Part of a small language model's weights: untied embeddings, local attention windows.
Each number is 128 + 24 x the weight over its row's rms, rounded and kept within 0 to 255. Layers, rows and columns count from 0. The size above them is the row's rms in percent of the matrix's.

# layer 5 MLP up, 192x64, rms 0.319, rows 15-67, columns 0-63
size [109 128 100  90  90  90 113 106 108  96 119  89  82 123 100  98  94  86 130  96 105 118  90  87  99 118  72  77 118 106 111  67  94  87  92 105 105 101  94  94 109  84 109  78  77  93 104  92 102 105  90  90  93]
[[147 152 106 139 105  92 104 147 177 155 103 106 134 129 166 129 150 147 139 152 134 119 129 113 139  90 127  94  98 129  94 154  84 112 126  94 141 148  89 109 121 118  98 121 192 118 168 120 107 111 107 142 114  97 140 120 114 142 151 137  78 107 122 129]
 [122 152 137 130 118 106 138 155 162 138 166 110 139 126 122 124 103 121  82 170 125  98 164 156  98 152 117  98 134 102 107 138 125 118 151 119 144 114 182 146 125 134  76 108 161 128 142 166 124 121 111 126 117 119 173  79 106 142 120 126  98 111 120  73]
 [181 126 127 142 174 106 134 138  76 105 120 119 112 121 141 136 109 115 160 124 131 173 171 117 130 130 159 126 165  93 100 176 153 158 133 129 138 154 138 100 121 148 102 113  98 134 157 105  92 161 127 132 113  99 143  97 164 156 124 125 140 144 159 132]
 [142 143 126  68 147 133 103 123 123 132 123 130 164 116 143 124 118 143 139 156  84 110 165 154 125 131 136 130 130 147 126  97 120 142 152 100 144 114 139 130 171 144 152 114 144  93 157 183 144 158 112 110 125  75 139 107 140 132  80  68 158 111 137 141]
 [115 131 118 179 133 118  86 107 118 118  81 109 123 100  98 115 181 136 128 134 122 157 126  97 107 111 125 138 174 111 180 130 108 145  96 103 151 130 136 168 167 173 128 143 129 143 142 136 149 127 144 135 106 146  93 181 142 136 130 116 130 107 101 139]
 [133 105 143 129  94 144 126 101 149 120  82 118 104 144 111 143 142 138 130  73 106 147 167 116  87 126 103 125 108 120 151 114  83 134 162  97 123 146 125 102  98 193 154 145 122 117 154 120 111 135  97 112 141 120 130 112 151 131  96 166 122  75 145 144]
 [153 171 113 147 144 148  85 129  92 162 117 149 137  87 131 141 124 154 131 138  96 147 164 145 144 145 115 122 151 105 124 156 114 154 133 132 153 100 123 136 161 102 143 164 157 115 114 126  99 113 138  56 111 155 116 124 138 133  94 117 123  92 134 182]
 [201  99 121 171 179  87 149 117 145 167 111 104 122 164 131 107 159 138 132 125 132 124 165 156 110 126 110 148  98 108  97 128 150 148  96 107 140 133 158 104 141 107 131 117 148 112 132 141 124  88 124 108 133 135 105 129 122 125 151  98 123  94 123  83]
 [125 153 119 126 128 149  88  45 141 134 116 138 156 126  96 190 145 140 139 161 124 152 147 130  83 127 119 145 134  82 132 128 105 158 126 155 134 137 120 140 139 148 122 135 113  77 120 107 153 105  94  90 135 127 132 111 100 135 145 115  86 109 120 130]
 [173 108 150 111 108 105  98 126 101 149  76 116 139 144 155 104 144 140 168 151 148 164 128 142 131  98 111 117 114  91 135 131 163  86 117 119 120 119 118  96  93 120 103 122 128 117  85 144 134 175 117 115  88 132  98 100 151 104 155 119 111 111  86 142]
 [110 129 149 155 167 119 161 119 131 120 129 141 133 149 149 112 101 130 112 146 121 155 192 131 126 118 102 158 128 126 155  96 126 122 128 126 150 118 151 107 122 178 156 154 149 140 130 170 151 155 122  82 112 134  78 105  96 112 103  71 126 117  87 133]
 [165 133 123 128 150 113 111 182 103 151 145 144 126 125 140 164 139 140 140 165  99 151  96  71 118 117 109 133 129 146 148 111 123 144 104 154 131 121 133 130 138 165 158  82 132 104 131 107 132 104 143 136 181 126 110  70 126 152 130 131 106 104 155 177]
 [172 172 116 145  89 107  80 159 114 153 115 140 178 132 145 162 112 128 101 114 148 140 168 124 129 126 139  94 119 109 147 177 176 157 128 131 142 159 133 108 137 116 136 168 134 124 174 117 115 155 141 110 117 138 133  99 100 144 120 148 127 161 115 142]
 [147 166 109 149 138 111 113  95 131 151  73 107  80 118 161 144 137 146 145 139 120 100 101 102 163 119 138  94 134 103 123 157  85 130 112 122 126 123 142 177  96 157 159  96 107 135 113  98 165 129 135  99 155 151 164 106 111 125 133 139 104 148 110 107]
 [168 141 136 140 100 125  87 123 121  92  96 121 130 155 122 102 162 107 101 179 141 174 120  99 103 118 132 131  93  91 181 153 100  98 145  90 147 123 135 100 137 153 106 111 130 147 149 108 177 139 130 121 132 147 134 127 114 124 130 164 164 139 144 117]
 [118 171 130  89 115 117 100  95 151 133 117 153 154 117 148 118 104  93  85 146  97 172 137 107 140 110 117 144  95 117 107 146  97 114 131 115 128 120 173 190 105 154  96  83 109 128 102 136 159 160 100 158 150 111 121 130 101 139 138 117 119 137 124 128]
 [171 128 164 100  70 126 124 120 129 132 113 124 117 148 121 148 148 140 152 106  91 143 107 129 110 101  97 138 122 132 126 141  71 161 120 142 121 100 142 106 142 155 125 140  82 138  93  92 176 103 151 141 146  99 129  87 115 171 112 123  94 118 112 139]
 [130  97 152 127 125 150 124  91 146 175 146  97 158 204 168 120 122 116 111 150 103 164 183 101 123 157 125 111 119 157 121 148 106 123 112 137 139 148 137 148 117 141 161 142 124  97 110 145 112  92 132 132 114  91 120  99 108 118 140 139 123  99  90 123]
 [149 169 122 151 113 129 117 133 123 130 137  84 182  97  94 153 112 110 154 101 125 105 123 109 114 175 112 135 156 124 157  95 132 136 100 146 152 134  95 155 127 178 111 117 121 117 141  75  95 104 130 131 137 105 154 127  95 179 143 136 130 104 150 128]
 [ 95 157 155 146 162 150 145 113 145 133 128 128 168 107 110 105  50 109 148 164 118 138 138 174 108 124 139 147 153 105 118  95 123 146 158 115 127 131 152 164 159 184 125  79 132 111 161 132 126 151 119 119 142 109 131 138 106 132 146 126 140 153 147 134]
 [117 106 129 146 118 105 110 147 154 115 100 142 136 118 122 144 120 165 101 159 136 191 130 137 133  81 141 137 120  96 125 158 144 131 135  97  98 152 122  98 159 126 131 171 123 117 119  91  72 141 138  98 151 127 130 180  74 137 128 112  95 117 110 145]
 [149 141 117 128 148  72  92 120 134 130 114 141 123 143 138 104 139 121 155 161 118 164 194 115 126 120 148 136 126  89 145 109 127 119 125 154 139 116 163 150 128 178 136 123  86 113 135 117  94 107 124 123 120  64 120 117  80 119  93 127  90 116 113 103]
 [142 109 128 121 139  98 131 158 133 107 101 145 124 135 116 114 148 118 106 129 118 148 118  87 115 168 128 113 176 119 131  93  93 173 150 149 143 111 135 161  93 135 105 154 101 154 168  75 127 166 144  90 170 117 116 148 129  98 101 104 113 153 147 103]
 [ 94 143 133 119  93 106 131 130 173 181 134 104 110 126 139 147 146  89 117 145 134 131 132 107 132  95 100 129 172 147 141 135 153 150 142 123 141 162 166 135 126 166 147 129 129 117 101  56 144 163 132 148 156 117 114 137 146 159 129 112  81 145 160 139]
 [145 140 142 169 102 110 125 154 138 135 119 117 152 105 132 165 147 109 136 142 137 171 117 112 150 113 145 119 124 131 102 153 133 151 140 113 155 171 157 136 112 109 135 124  75 113  74  74  88 160 124 119 139 114 121 100 115 165  99 152 142 176 138 156]
 [135 144 129 141 131 114  88 106  84 136  94 128 143  86 126 129 133 148 101 143 122 139 118 128  89 157 105 149 101  99 113  83 117 160 193 123 147 138 161 102 139 139  89 128  88 132 133 127 110 122 105 118 151 100 120 119 104 122 127 169  76 109 117  95]
 [101 115  93 138 143 119  81 138 139  87 152 122 113 133 134 157 103 131  96 143 122 130 127 103 152 121 130 142 158 144 129 125 102 173 138 184 138 120  79 132 160 120 119 152 152 133 136 153  65 152 155  67 117 137 104 144 122  99 160 143 116 118 135 137]
 [141 138  98  96 101 115 121  83 149 119  70 140 156 166 122 126 166 137 113 145 167 157 153 102 104 153 135 153 101  95 132 116 157 151 117 147 172 117 151 165 164 134 116 126 110 115 140 115 129 138  97 139  81 109 104 133 111 142 150 148 102 109 158 116]
 [145 169 151 119 115 144  88 127 141 129 121 160 144 117 134  94 108 153 157 155 125  97 120 106  77 163  87 159 169 127 116 126 146  78 152 133 168 145 160 124 187 142  96 141 148 142 141 144 127 135 130 104 124 106 127 180 117 136 127 134 126 130 105 115]
 [158 117 149 120 144 151 104  76 153 128 130 109 142  89  71 126 126 160  95 138 107 169 134 119 117  97 118 140 118 119 116  80 129 171 139 148 105 136 141 132 137 165 128 130 123  77 132 138 110 123 101 132 156  87 115 124 171 147 104 115 172 138 106 151]
 [129 154 116 111  93 147  92 149 132 141 133 116 127 123 171 130 170 159 114 174 141 105 131 116 113 145 111 122 152 117 129 130  68 130  98 110 122 174 171 181 142 107 126 108 122 145  89  85 157 128 137 121 132 151 114 114 120 177 125 165 136 147 114 123]
 [138 134 105 149  88 106 148  77  94  89 109  88 121 128 146 109 139 118 108 131 153  82 154 139 111 148 149  98 121  88 111 103  93 121 143 157 145 132 138 143 133 137  75 105 169 129  78 116  80 129 142 130 115 118 105 114 114 123 125 130 155 115 136 163]
 [142 119 137 119 112 139 144 115 116 156 134  87 163 147 130 151 114  69 152 139  99  94 154 157 140 147  97 109 153 161 155 182  96 186 141 122 121 140 158 162 104 127 123 114 138 109 142 120 101 144 101 107 105 102 110  98 139 141 125 109  98 105 102 133]
 [132 115 133 148 155  87  94 135 168 195 100 100 116 126 133 126 122 145 140 148 173 164 145 137  85 127 125 140 142  87 124 128 131 113 170 142 161 141 138 135 128 134 116 153 140 119 133 139  84 107 130 126 124  77 134 139  91 162 100 120  80 130 104 117]
 [164 122 131 123 149 135 129 106 118  98 152 123 112 128  98 116 117 105 117 111 125 111 140 112  94 108 144 115 125 134 155 133 131  75 193 102 147 139 141 143 152 178 148 120 146  85 105 127 103 131  88 114 124  87 116 176 104 139 150  97 121 146 136 183]
 [134 124 114 165 100 124 136 147  98 191 130  75 171 145 149 117 144 141 100  75 136 137 140  85 135 115 130 113 117 105 177 154 140 155  84 127 138 157 134 132 129 107 139 147 135 120 131 144 118 154 140 102 130 119 105 122 131  81 131 116  82 133 132 164]
 [163 141 130 155 116 111 130 142 104 132 117 120 159 181 110 126 155 100 150 112 120 138 127 120 183 122 116 112 134 186 136 113 104 123 115  70 184 120 163 171 133 118 151 134 162  87 146 125 151 132 159 115 118 110 115 124 109 122 126 145  83 145 125 129]
 [125 141 140 107 126 124 111 126 139 139 141 124 149 110 195 119 122 133 116 140 136 100 156 144 133 103 122 138 143 137  42 107 139 128 101 185 142 157 142 147 113 126 113 129 115  96 141 154 143 172 129 137 118 104 127 134 115  97 149 124 105  98  70  91]
 [142 146 170 176  83  92 131 162 163 114 105 134 142 136 135 103 163 145 154 120 116 117 126  81 105  92 103 179 124 143 138 117 139 133 126 129 133 147 138  98 148 153 111 111 121 114 121 140 140  76 118 152 116  86  99 114 133 161 134 155 145 170 112 145]
 [155 157  74 132  89 110 122 156 104 173 121 136 144 179 121 124 122 176 145 135 136 126 142 113 111 127 130  97 160 124 112 124 138 120  70 141 151 155 116 131 137 135 104 155 116  86 140 138 135 114 149 113 117  91 105 134 150  96 155 170 153  98 119 161]
 [138  72 131  94 133 128 129 137 118 160 116 115 133 158 126 131 167 134 127 139 119 105 141  97 131 114 106 136  85 156  89 138 137 116 153  97  89 142 121 120 137 146 131 110 143  82 147 133  91 126 128 136  84 101  92 146 101 197 145 161  89 140 109 134]
 [160 150 110 147 136  70 154 138  94 129  89 124 139 148 142 114 128 164 126 142 182 104 163 144 167 136  90 139 132 111 132 146 132 139 165 108 144 125 175  85 138 134 156 114 149 133 119 120 118 102 124 107 122 130 161 128 136 134 105 160 153  73  99 124]
 [150 133 143 198 123 130  77  89 135 118 112 123 146 130 131 106  87 146 106 126 106  92 116 116 114 128 111 147 134 135 147 123 142 153 114 170 166 138 149 117 177 137 141 136 155  92 132 125 135  95 101 107 162 144 110 107 111  94 158 137 121 169  88 122]
 [169  84 138 155 107  94 150 125 136 138 129 112 159 157 137 138 121 139 104 162 144 127 123 125 107 150 145 102 136  83  98 137 159  99 138 119 156 164 170  95 138 150 128 114 120  79 123 126 152 127 111 167 183 148 123 110 131 119 110 156 129 151 107  82]
 [130 119 146 162 176  86 163 119 181  88 115 116 126 134 119 154 142 102 153 103 114 143 134 103 115 156 123 138 132  90  93  90 129 156 108 151 128 115 166  82 123 142 124 127 112 104 137 133 104 146 119 103 121 114 109 126 128 138 109 126 161 198  99 129]
 [ 73 116 127 134 103 117 152 122 118 112  82 162 126 110 128 134  96 125 130 170 132 140  73  99 143 121 107 132 108 148 100 138  93 116 136 150  91 138 109 115 177 134 129 149  84 140 113 119 162 138 111 112 130 151 114 117  95 129 148 127  54 133 110 117]
 [146 127 104 142 128 135 107 126 155 169  88 120 125 145 129 161 106 158 165 148 123  89 100 156 141  83 126 101 131 105  72 137 124 135 164 137 130 173 123 144 149 115 143 117 112  91 153 140  82 127 110  85 145  90 126 113  81 138 145 135 157 132 129 117]
 [ 82  92 128 163 135 122 123 129 121 125 143 115 135 173 147 150 170 138  90 108 101 132 172  62 147 135 127 181 144 143 160 159 149 142 116 137 138 148 123 120 128 169 131 123 168 124 129 117 124 111 112 110 109  98 115 152  86 111 133 163 120 116 108 155]
 [150 140 136 123  93 104 108 151 130 111 111  98 129 136 179 134 157  62 100 109 105 131 113 109 114 120 120 124 133 127 164 111 148 153 151 120 150 177 155 164 151 128 120 174 122  99 156 117 102 138 115 130 100 143 174 160 120 180 120 145 122 116 109 124]
 [184 120 114 117 124 124 106 100 158 100 141 103  99 144 136 169 133 111 123 137 111 151 140 115 115 135 134 139 110 134 101 143 160 148 123 182  98 127 121 152 156 131  90 141 151  87  98 144  99 117 121  99 127 147 144 129 180 106 143 114  61 120  94 126]
 [145 118 131 123 136 129 115 122 129 144 108 147 185 113 111 123 124 155 166 139 104  93 162 104 114 164  77 139 126 135  86 157 115 101 132  93 116 141 117 153 149 165 132 138 113  88 157 115 151 112 125 150 155 101  69 103 124 170 115 101 147 145 151 136]
 [150 144 134 108 144 110  97  77 169 154  99 128 128 154 136 170  93 134 145 117  82 142 144 131 135  68 127 113 121 129  77 175 109 130 131 110 153 140 139 122 125 151 169 114 149 128  97 136 130 134 130  89 101 118 116 106 123 164 115 115 111 157 119  89]
 [132 150  93 146  96  97 131 128 123 143 106 107 114 102 107 125 158 130  89 132 112 126 138 114 153 131 138 144 153  59 120 108 100 113 134 145  75 156 151 154 137 120 127 130 123 149  89 171  92 114 117 118  62 148 101 118 134 150 113 112  96 102 122 143]]
# layer 5 MLP down (transposed), 192x64, rms 0.169, rows 15-66, columns 0-63
size [107 126 103 158  17 106 121 108  17  83 102  86  99  99  92  99 106 111 106  92 111  28  88  95 107   8 148  15 103 124  99 105 110  18  83  96  94  81  96 118 105  96 112 121 110 129 108 117 105 123  98 114]
[[ 64 155 112  99 138 156 105 151 133 161 146 148 132 132 143  68 130 129 139 111  94 135  94 130  91 109 130 168  92 149 126 160 153 129 128  89 133 112 118 143 109 127 156 128 158 133 110  83  99 144 100 135 144 132 160 140 158 148  93 126 155 128 111 111]
 [ 93 117 132 128 157 146 132 124 127 119 167 151 146 130 173 125 100 102 130 181 141 127 118 122 132 124 145 102 117 116  99 146 139  93 125 113  82 114  85 141 156  89  73  99 129  97 134 162 160 134 135 189 113 108 111 123 119 130 122 140 148  80 128 139]
 [143 128 168 123 138 129 102 118 144 179 105 152 113 150 129 142 129  84 119 104 132 154  95  86  96 123 149 124 121  93 135  89 152 132  87 133 125  85  98 121 137 126 136  89 115 114 113 151 132 157 130 137 150 106 133 119  90 135 162 120  85 126 176  83]
 [155 119 128  93 143 117  82 122  86 112 129 107 114 164 139 145 135 139 132 115  79 135 133 153  94  76 124 165 103 118 123 108 133 125 138 121 147  59 152 137 153 117 142 115 157 111 123 165 141 106 136 162 132 130 165 150 152 113  86 102 163 123 138 118]
 [107 133  81 117 160 121 129 170 158 108 113 145  76 145 127 115  90 113 117 139 102  96 124 129 153 165 140 116 158 187 154 162 151 168 133 120  93 120 114 102 113 160  96 134 150 109 146 116 128 133 159 129 137 153 124  97 130 161 107 121 140 142 161 104]
 [116 152 140 114 138 134 131 121 143  81 163  89 115 124 130 117 103 124 150  91 110  78 109 149 102 151 128  97  97 152 101 104 141  91  92 132 110  87 100 132 111 114 137 157 114 161 122 123  99 120 132 159 169 100 134 113 145 117  67 121 150 139 155 107]
 [160 147 118  90 139 138 182 101 101 105 126 140 129 105 107 150 110  93 139  94 136  92 127 152 156 100 114  85 116 119  75 127 138 121  83 164 122 112 110 117 127 129  89 126 108 119 138 128 128 135 125 143 105 188 170 114 164 124 108 132 145 132 147 158]
 [124  94 143  93 148 127 230 138 159 128 111 103 125 141 155 138 113 165 100 116  89 101 120 123 154 103 112 105 124 150 126 151 166  70 131 129 115 109 112 135 130  91 132 149 151 135 111 132 148 135 143 146 133 145 122 133 130 146 135 147 171 137 123 139]
 [109 118 138 118 154 142 133 134 116 106 131 134 122 152 184  77 116 165  84  97 153 102 159 128 161 125 112 108 113 145 101 152 109 118 112 150 162 117 112 118  81 140 139 125 132 123 131 156 163 159 105 111  96 153 174 121 178 113 171 122 117 132 114 140]
 [111 137 175 141 197 125 106 158 125  99 129 129 110 139 128 152 141 122 115 106  96 112 106 123 169 169 122  85  91 157 134 142 129  87 106 149  93  90 108 109  97 124 154 152 140 151 135 145 117  81 130 139 118 109 142 135 150 119 141  95 138 150 121 101]
 [128 126 137 126 203 143  88 128  91 165 123 171 115 147 129 115 144 128 146 130 130 103 139 131  80 106 124 124  90 129 112 141  85 112 123 116 164 101 112 161 114  97 139 140 151 110 175 136 121 143 140  89 146 141 103 133 174 108 101 146 105 120 140 144]
 [128 108 112 146 150 141  72 127 103 112 145 123 140 142 103 118 115 127 121 112 128 131 155 111 166  95 108 103 100 134 127 130 121 186 171 117 133 116 155 107 142 133 140 108  91 200  93 125 111 112 127 112 137  91 130  91 171 129 107 121 115 178 116 132]
 [114 102 100 142 153 114  79 121  85 144 124 174 103  73 129 132 124 161 112 105 141 128 144 104 143 130 158 130 122 151 153  86 124 151 186 125 136 153 149 117 170 142 105 127 101 174 127 122 135 139 109 162 135 135 139 154 115 170 126 153 123 110 157 118]
 [106 122 112 112  96 114 132 150  92 139 119 129 169 138 170  83 103 150 108 146 161  79 102 124 146  86 130 124 155 113  82 108  92  90 118 110 122 120  96 129 144 132 167 118 110 159 129 131 135 137 147 140 103 120 149 132 187 137 127 135 137  84 131 108]
 [122 111 107 161 104 146  89 165 144 118 104 120 106 134 101 127 103 147 125 135 137 106  84 136 150 130 100 102 134 141 126 145 158 113 124 162 108 106  71 109  87 140  78 113  71 131 132 134 145 141 118 172 120 121 106 123 133 130  91 142 165 151 169 119]
 [ 88 134 130 145 113 143  91 156 130 150 167 131 107 185 123  79  97 133 126 115 111 124 106 111 122 140 163  97 127 176 129 131 159  99 131  91 137 134 140 108 110 112 145 150  82 143 141 136 112 126 134  96 147 132 141 111 127 174 173 134 167 137  93 111]
 [144 113 136 142  69 161 115 150 138 132 130 135 114 105 147 100 152 167 107  99  65 129 126 138  95 155 111 128  88 139 158 118 165 146 120 134 101 117  89 111 131 111 138 120 133 166 119 105 103  90 121 112 143 132 109 154 132 136  65 138 156 154 111 126]
 [178 172 141 128 135 121  99 148 100 138 110 157 100 122 114 146 139 148 135 154 103 145 100 152  98 106 132 146 106 179 159 184 123 123 111 178 107 138 126 100 141 107 133 113 105 159 162 119 122 135 128 130 147 127 118 102  99  95 142 133 174 171 127 127]
 [131 150 175  96 146 196 151 142 129 141 152 129 154 151 144 151  84  69 127 117 155 111  89 148 124 133 157 113 145 115 152 119 138 136 167 127 170 124 105 108 128 128 121 100 103 157 156 118 149 136 118 115 108 159 120 109 140 115 153 155 136  86 113 117]
 [119 162 171 140 118 111 136 103 143 153  98 124  89 108 107 140 151 147 112 124 164  94 110 118  91  86 152 121 137 111  76 119  66 146 147 149 138 152  80 116 105 119 104 108 123 125 107 135 125 120 143 143 119 128 158 118 137 140 153 109 139  74 157 110]
 [171 102 156 108 145  95 123 114 150 140 117 116 139 121 160 149  91 157 139  92  79 122 105 161  78 131 112 105 131 122 101 126 182 159 133 141  87 137 126 153 107  78 142 109 137 108 139 116 139 113 135 143  94 127 150 136  88 131 135 144 124  83 130 115]
 [102 130 120 100 103 120 101 155 131 107 123 109  91 123 148 175 161 115 116 105 152  82 126 141 145 121  95 146 152 172 139 139 134 170 154 137 173  99 171 117 126  88 143 165 104 159 126 167 111 119 117 158 156 139 142 158 149 151 124  97 125 133 129 136]
 [ 91 104 126 145 177 146 118 165 130 117 188 128  93 140 124 111 149 100 118 102  97 139 124  99 183 123 117 140 113 152 125 149 163 118 116 139 129 128 138 120  74 124 143 182 128 122 130 141  93 123 123 131 156 111 124 111 137 107 109  66 141 128 113 102]
 [136 145 137 145 130 128  92 142 125 102  82 139 115 117 180  42 124 116 118 132 124 152 132 124 170 150 145 124 130 120 114 144 125  95 127 143 134  73 147 132 122 114 115 153 152 127 105  95 115 144 109 181 151 148 121 140 143 103  86 127 118 143  91 113]
 [ 74 120 113 138  97 102 124  81 111 150 122 128 126 156 145 113 129 120 110  77 169 124 119 173 152 143 132 103  97 166 147 151 171 121 126 147 114 140 132 104 118 116 161 156 119 135 160  74 138  79 133 130 126 129 106 127 114 116 165 141 162 142 136 142]
 [128 107  93  94 159 148 150  95 140 109 146 113  94 102 121 170 133 103 112 118 145 106 149 181 135  97 175 125 126 155 155  93 148 115 148 168  95 155 105 113 112 159  97 134 153 123  99 121 145 120 118 167  97 123 135 135 118 120 114 125 146 126 181 123]
 [155 125 134 113 120 112 123 128 144  77 132  99 115 115 166 116 121 155 146 129  94 154  96 117 182 134 127 115 141 161 121 137 135 184 166 141 115 102  93 133  89 127 117 107 133 165  86 150  90 125 132 135 130 176 113 113  97 116 154 112 158  96 147 132]
 [105 111 177 124 150 135 109  97 156  93 102 123  86  85 142 174 119 125 132 196 151 132 131 107 113 113 110 127 165 102 106  93 177 120 178 117 143 124 131 127 155 139 114 103 135 120 109 102 151 140 142 136 150 134 125 141 168 160 131 110 128 123 124 133]
 [ 88 131 112 149 160 161 110 110 135 126 171 134 131 154 120  97 120 130  91 107 129  86 152 110 109 106 105 105 115  91 192 156 122 110 112 114  88  84 126  82 125 115 126 100 125 154 118 112 151 146 147 116  96 133 105 139 116  86 103 127 138 106 129 146]
 [120  92 122 114 132 146 157 119 150 101 113 135 101  86 163  97 120 123 121 106 104  86 116 152 127 141 114  67 160 119 133 184 156  99 123 162 138 122  85 133  94  98 108 143 137 142 126 145 128 131 155 134 163 138 128 110 107 181 163 136 145 129 114 118]
 [123  94 133 138 114  83 124 114 151 117 181 116 111 150 113 132 102 114 130 117 123  78 119 129 135 136 110 124 120 166 108 107 121 117 148 138 143 124 102 135  97 137 112 135 125 130 138 102  91 174 119 200 129 122 100 123 167 100  88 168 155  96 165 132]
 [131 119 107 158 152 145 206 131 160  87 141 107 132 170 151  99 104 129 108  91 129  74  97 158 162  91 139  86 114 118 130 151 151 106 144 120 108 116  96 152 117 140 112 112 139 119 115 102 112 154 151 163 137 127 128 157 135 119 125 123 154 121 119 126]
 [124 128 111  87 133 195 168 127 114 105 128 147 163 178 161 131 129 124 121 110 125 143 125 144 141 141 180 120 143 111 126 129 122 137 155 149 135 106 145 131 104 120 132  92 120 121 144  82 135 110 133 163 153  94 124 111 142 128 133 144  70 157 145  73]
 [132 118 116 139 177 106 140  86 134 128 166 100 109 153 116 125 153 109 156 123 124 120 168 104 154 131 149 131  80 137 119 157  98 103 114 120 127 165 144 127 103 106  96 118 200 138 164 135 172 120  92 125 150 103 120 136 112 129 142 170 128 151 143 140]
 [110 146 143 131 157 130 167  94 139  60 151 123  98 146 122 114 135 111 126 118  83 122 101 108 117  47  93 110 119 165 144  90 116 112 120 125 107 114 123 104 163 130 108 122 115 133 123 121 102 134 147 132 162  98 122 151 121  94 133 138 143 153 155 148]
 [ 93 102 147 115  93 125 119 191 140 113 144 127 124 173 136  79 112 146 137 108 100 116 121 116 146 130 120 154 137 130 107 133 111 115 125 181 128 109 106 168 135 126 151 133  96 113 117 162 159 151 177 136 166 100 121  78 120 166 108 135 111 145 131 134]
 [115 128 122 147 156 148 134 135 115 113 126 144 104 113 120  60  93 166  82 104 133 174 119 158 132 144 134 112 110 112 163 158  96 125 125 116 158 115 101 125 113 145 104 170  88 152 133  59 117 128 114 108 121 111 124 129 125 126 161 157 107 160 134 122]
 [ 87 122 143 137  99 110  71 142 130 120  78 119 110 149 180 144 104 117 135 120 142  93  88 152 123 121 147 145  89 109 147 156  99 130 121 108 120  98 124 160 123  89 130 169 129 132 107 135 108 117 115 138 141 135  92 107 143 115 131  98 137 175 165  98]
 [ 94 124 148 174 165  97  94 117 172  81 125 149 119 143 135  68 118 121 135 139 119  97 128 107 118 151 134 112  88 107 125 101 126 136 155 119 137 136 107 128 131  93 158 130 111 137 132  92  93 127 100 166 127 153 105 146 130 145 114 125 164 184 126 110]
 [118 133 141 125 101 120 142 165 119 166 106 150 132 134  73 103 149 139 131 123 106 149  96 152 126 112 129 121 136 119 155 100 123 109 169 131 161 108  57 112 181 107 114 157 167 116  99 105 152 112 124 140 157 149  92  85 125 119 127 127 121 131 150  99]
 [109  96 118 142 170 154 100 121 136 119 102 149 190 164 135  87  72 126 149 113 167 120 150 139 111 113 134 101 132 118 103 114 136 152 157 116 124 145 150  89 110 123 125 147  91 149 112  93 118 132 108 147 125 134 150 169 146 131 178 144 157 145 117 120]
 [ 53  96 146 124 181 127 156 160 138 135 141  92  93 104 143 105 128 111 118 133 119  98 107 140 161 155 113 115 118 126 151 162 131 126 117 135 123 112  94 111  80  89 103 104 158 148 140 146 134 157 158 146 160 156 105 129 153 109 115 126 151 137 133 135]
 [ 88 139  84 119 135 121 161 113 121 121 121 166 139 108 134 122 137  71 143 128 148 149  92 147 129 139  83  91 172 118 130 163 161 143 102 155 131  83 123 139  83 158 158  96 102 113 116 106 151 141 128 132 126 108 129 109 134 119 161  98 129 145  91 134]
 [118 132 127 113 127 152 221 149 158 118 113  71 154 162 125 127 118 115 128 129 108 119 120 151 132 119 136 100 146 149 151  92 184  83  92 132 116 117 120 121 127  71 116 137 177 122 111 119 145  97 128 136 143 130 122 123 126 127 129 128 138 127 156 141]
 [129 126 130 138 158 133 167 118 154 133 154 106 121 107 114 144 130  94 159  95 123 135 134 172  92 139 169 120  85 117 138 174 152 155 100 134 110 125 125 138  96 157 131 140 142 176 131 139 113 115 166 148 117  99 146 107 160 100 118 133 202 137 144 123]
 [ 77 119 156 115 146 121 168 112 147 139 147  90 147 128 170 142 121 129 120 157 125 128 118 128 160 172 117 100 102 146 152 152 134 127 151 142  83 153 102 109 172 138 138 178 189 144 114 127 127 117 133 168 129 147 152 138 123 174 135 112 118 132 146 106]
 [123 132 119 150 130 138 109  94 129 118 143 123  87 100 149 164 131  56 103 105  88 106  88 112 152  99 142  82 107 133 140 125 140 132  88 142 141 142 144 132 150 111 141 139 112 133 121  96 134 113  98 147 176 137 157 103 128 152 109 126 127 152 137  68]
 [125 140 163 109 139 152 138 129 154 130 169 108  91 158 118 116 117 104 114 127 172 165  79 132 131 130 160 168  80 168 110 141 131 109  82 139 130 128 156 125 123 124 161 128 146 113 126 169 101 153 115 134 139 133 122 157 143 145  78 157 152 103 104 143]
 [108 162 130 156 170 121 145 129 116  71 124 107 165 103  89 124 139 160 107 143  99 185 115 140 146 102 151 142 115 137 111 142  94  75 149 144 133 120 140 120  99 101  99 153 129 144 114 123 107 122 119 102 164 150 115 138 115 101 170 133 141 150 123 160]
 [111 106  99  88  70  76 123 117 112 125 113 156  98 139 150 123 119 113 107 114 133  87 149 127 135 129 113 132 116 139 156 149 164 185 110 102  89  96 138 133  97 144 141 143  84 140  98  92 128 157 137 139 119 137 163 140 170 113 110 130 152 118 135 117]
 [125 137 124 105 120 116 203 145 168 151 110 136 125 105 106 135 141 176 128 122 122 160 127 116 118 119 117 105 124 117 126 127 144 138 128 147 153 115  78 159 105 156 168 119 149 178 149 151 161 131 122 142 137 105 159 178  99 154 141 145 116 165 153 145]
 [118  87 134 127  85 136 168 114 197 148 181  83 118 143 114 132 108 142 153  73 110 140 127 131  99 123 111 121  92 121 142 140 163 110  98 122 122 132  83 123 123 139 145 146 140 133 126 133 121 133 142 137 146 135 130 114  97 128 104 122 110 188  99 111]]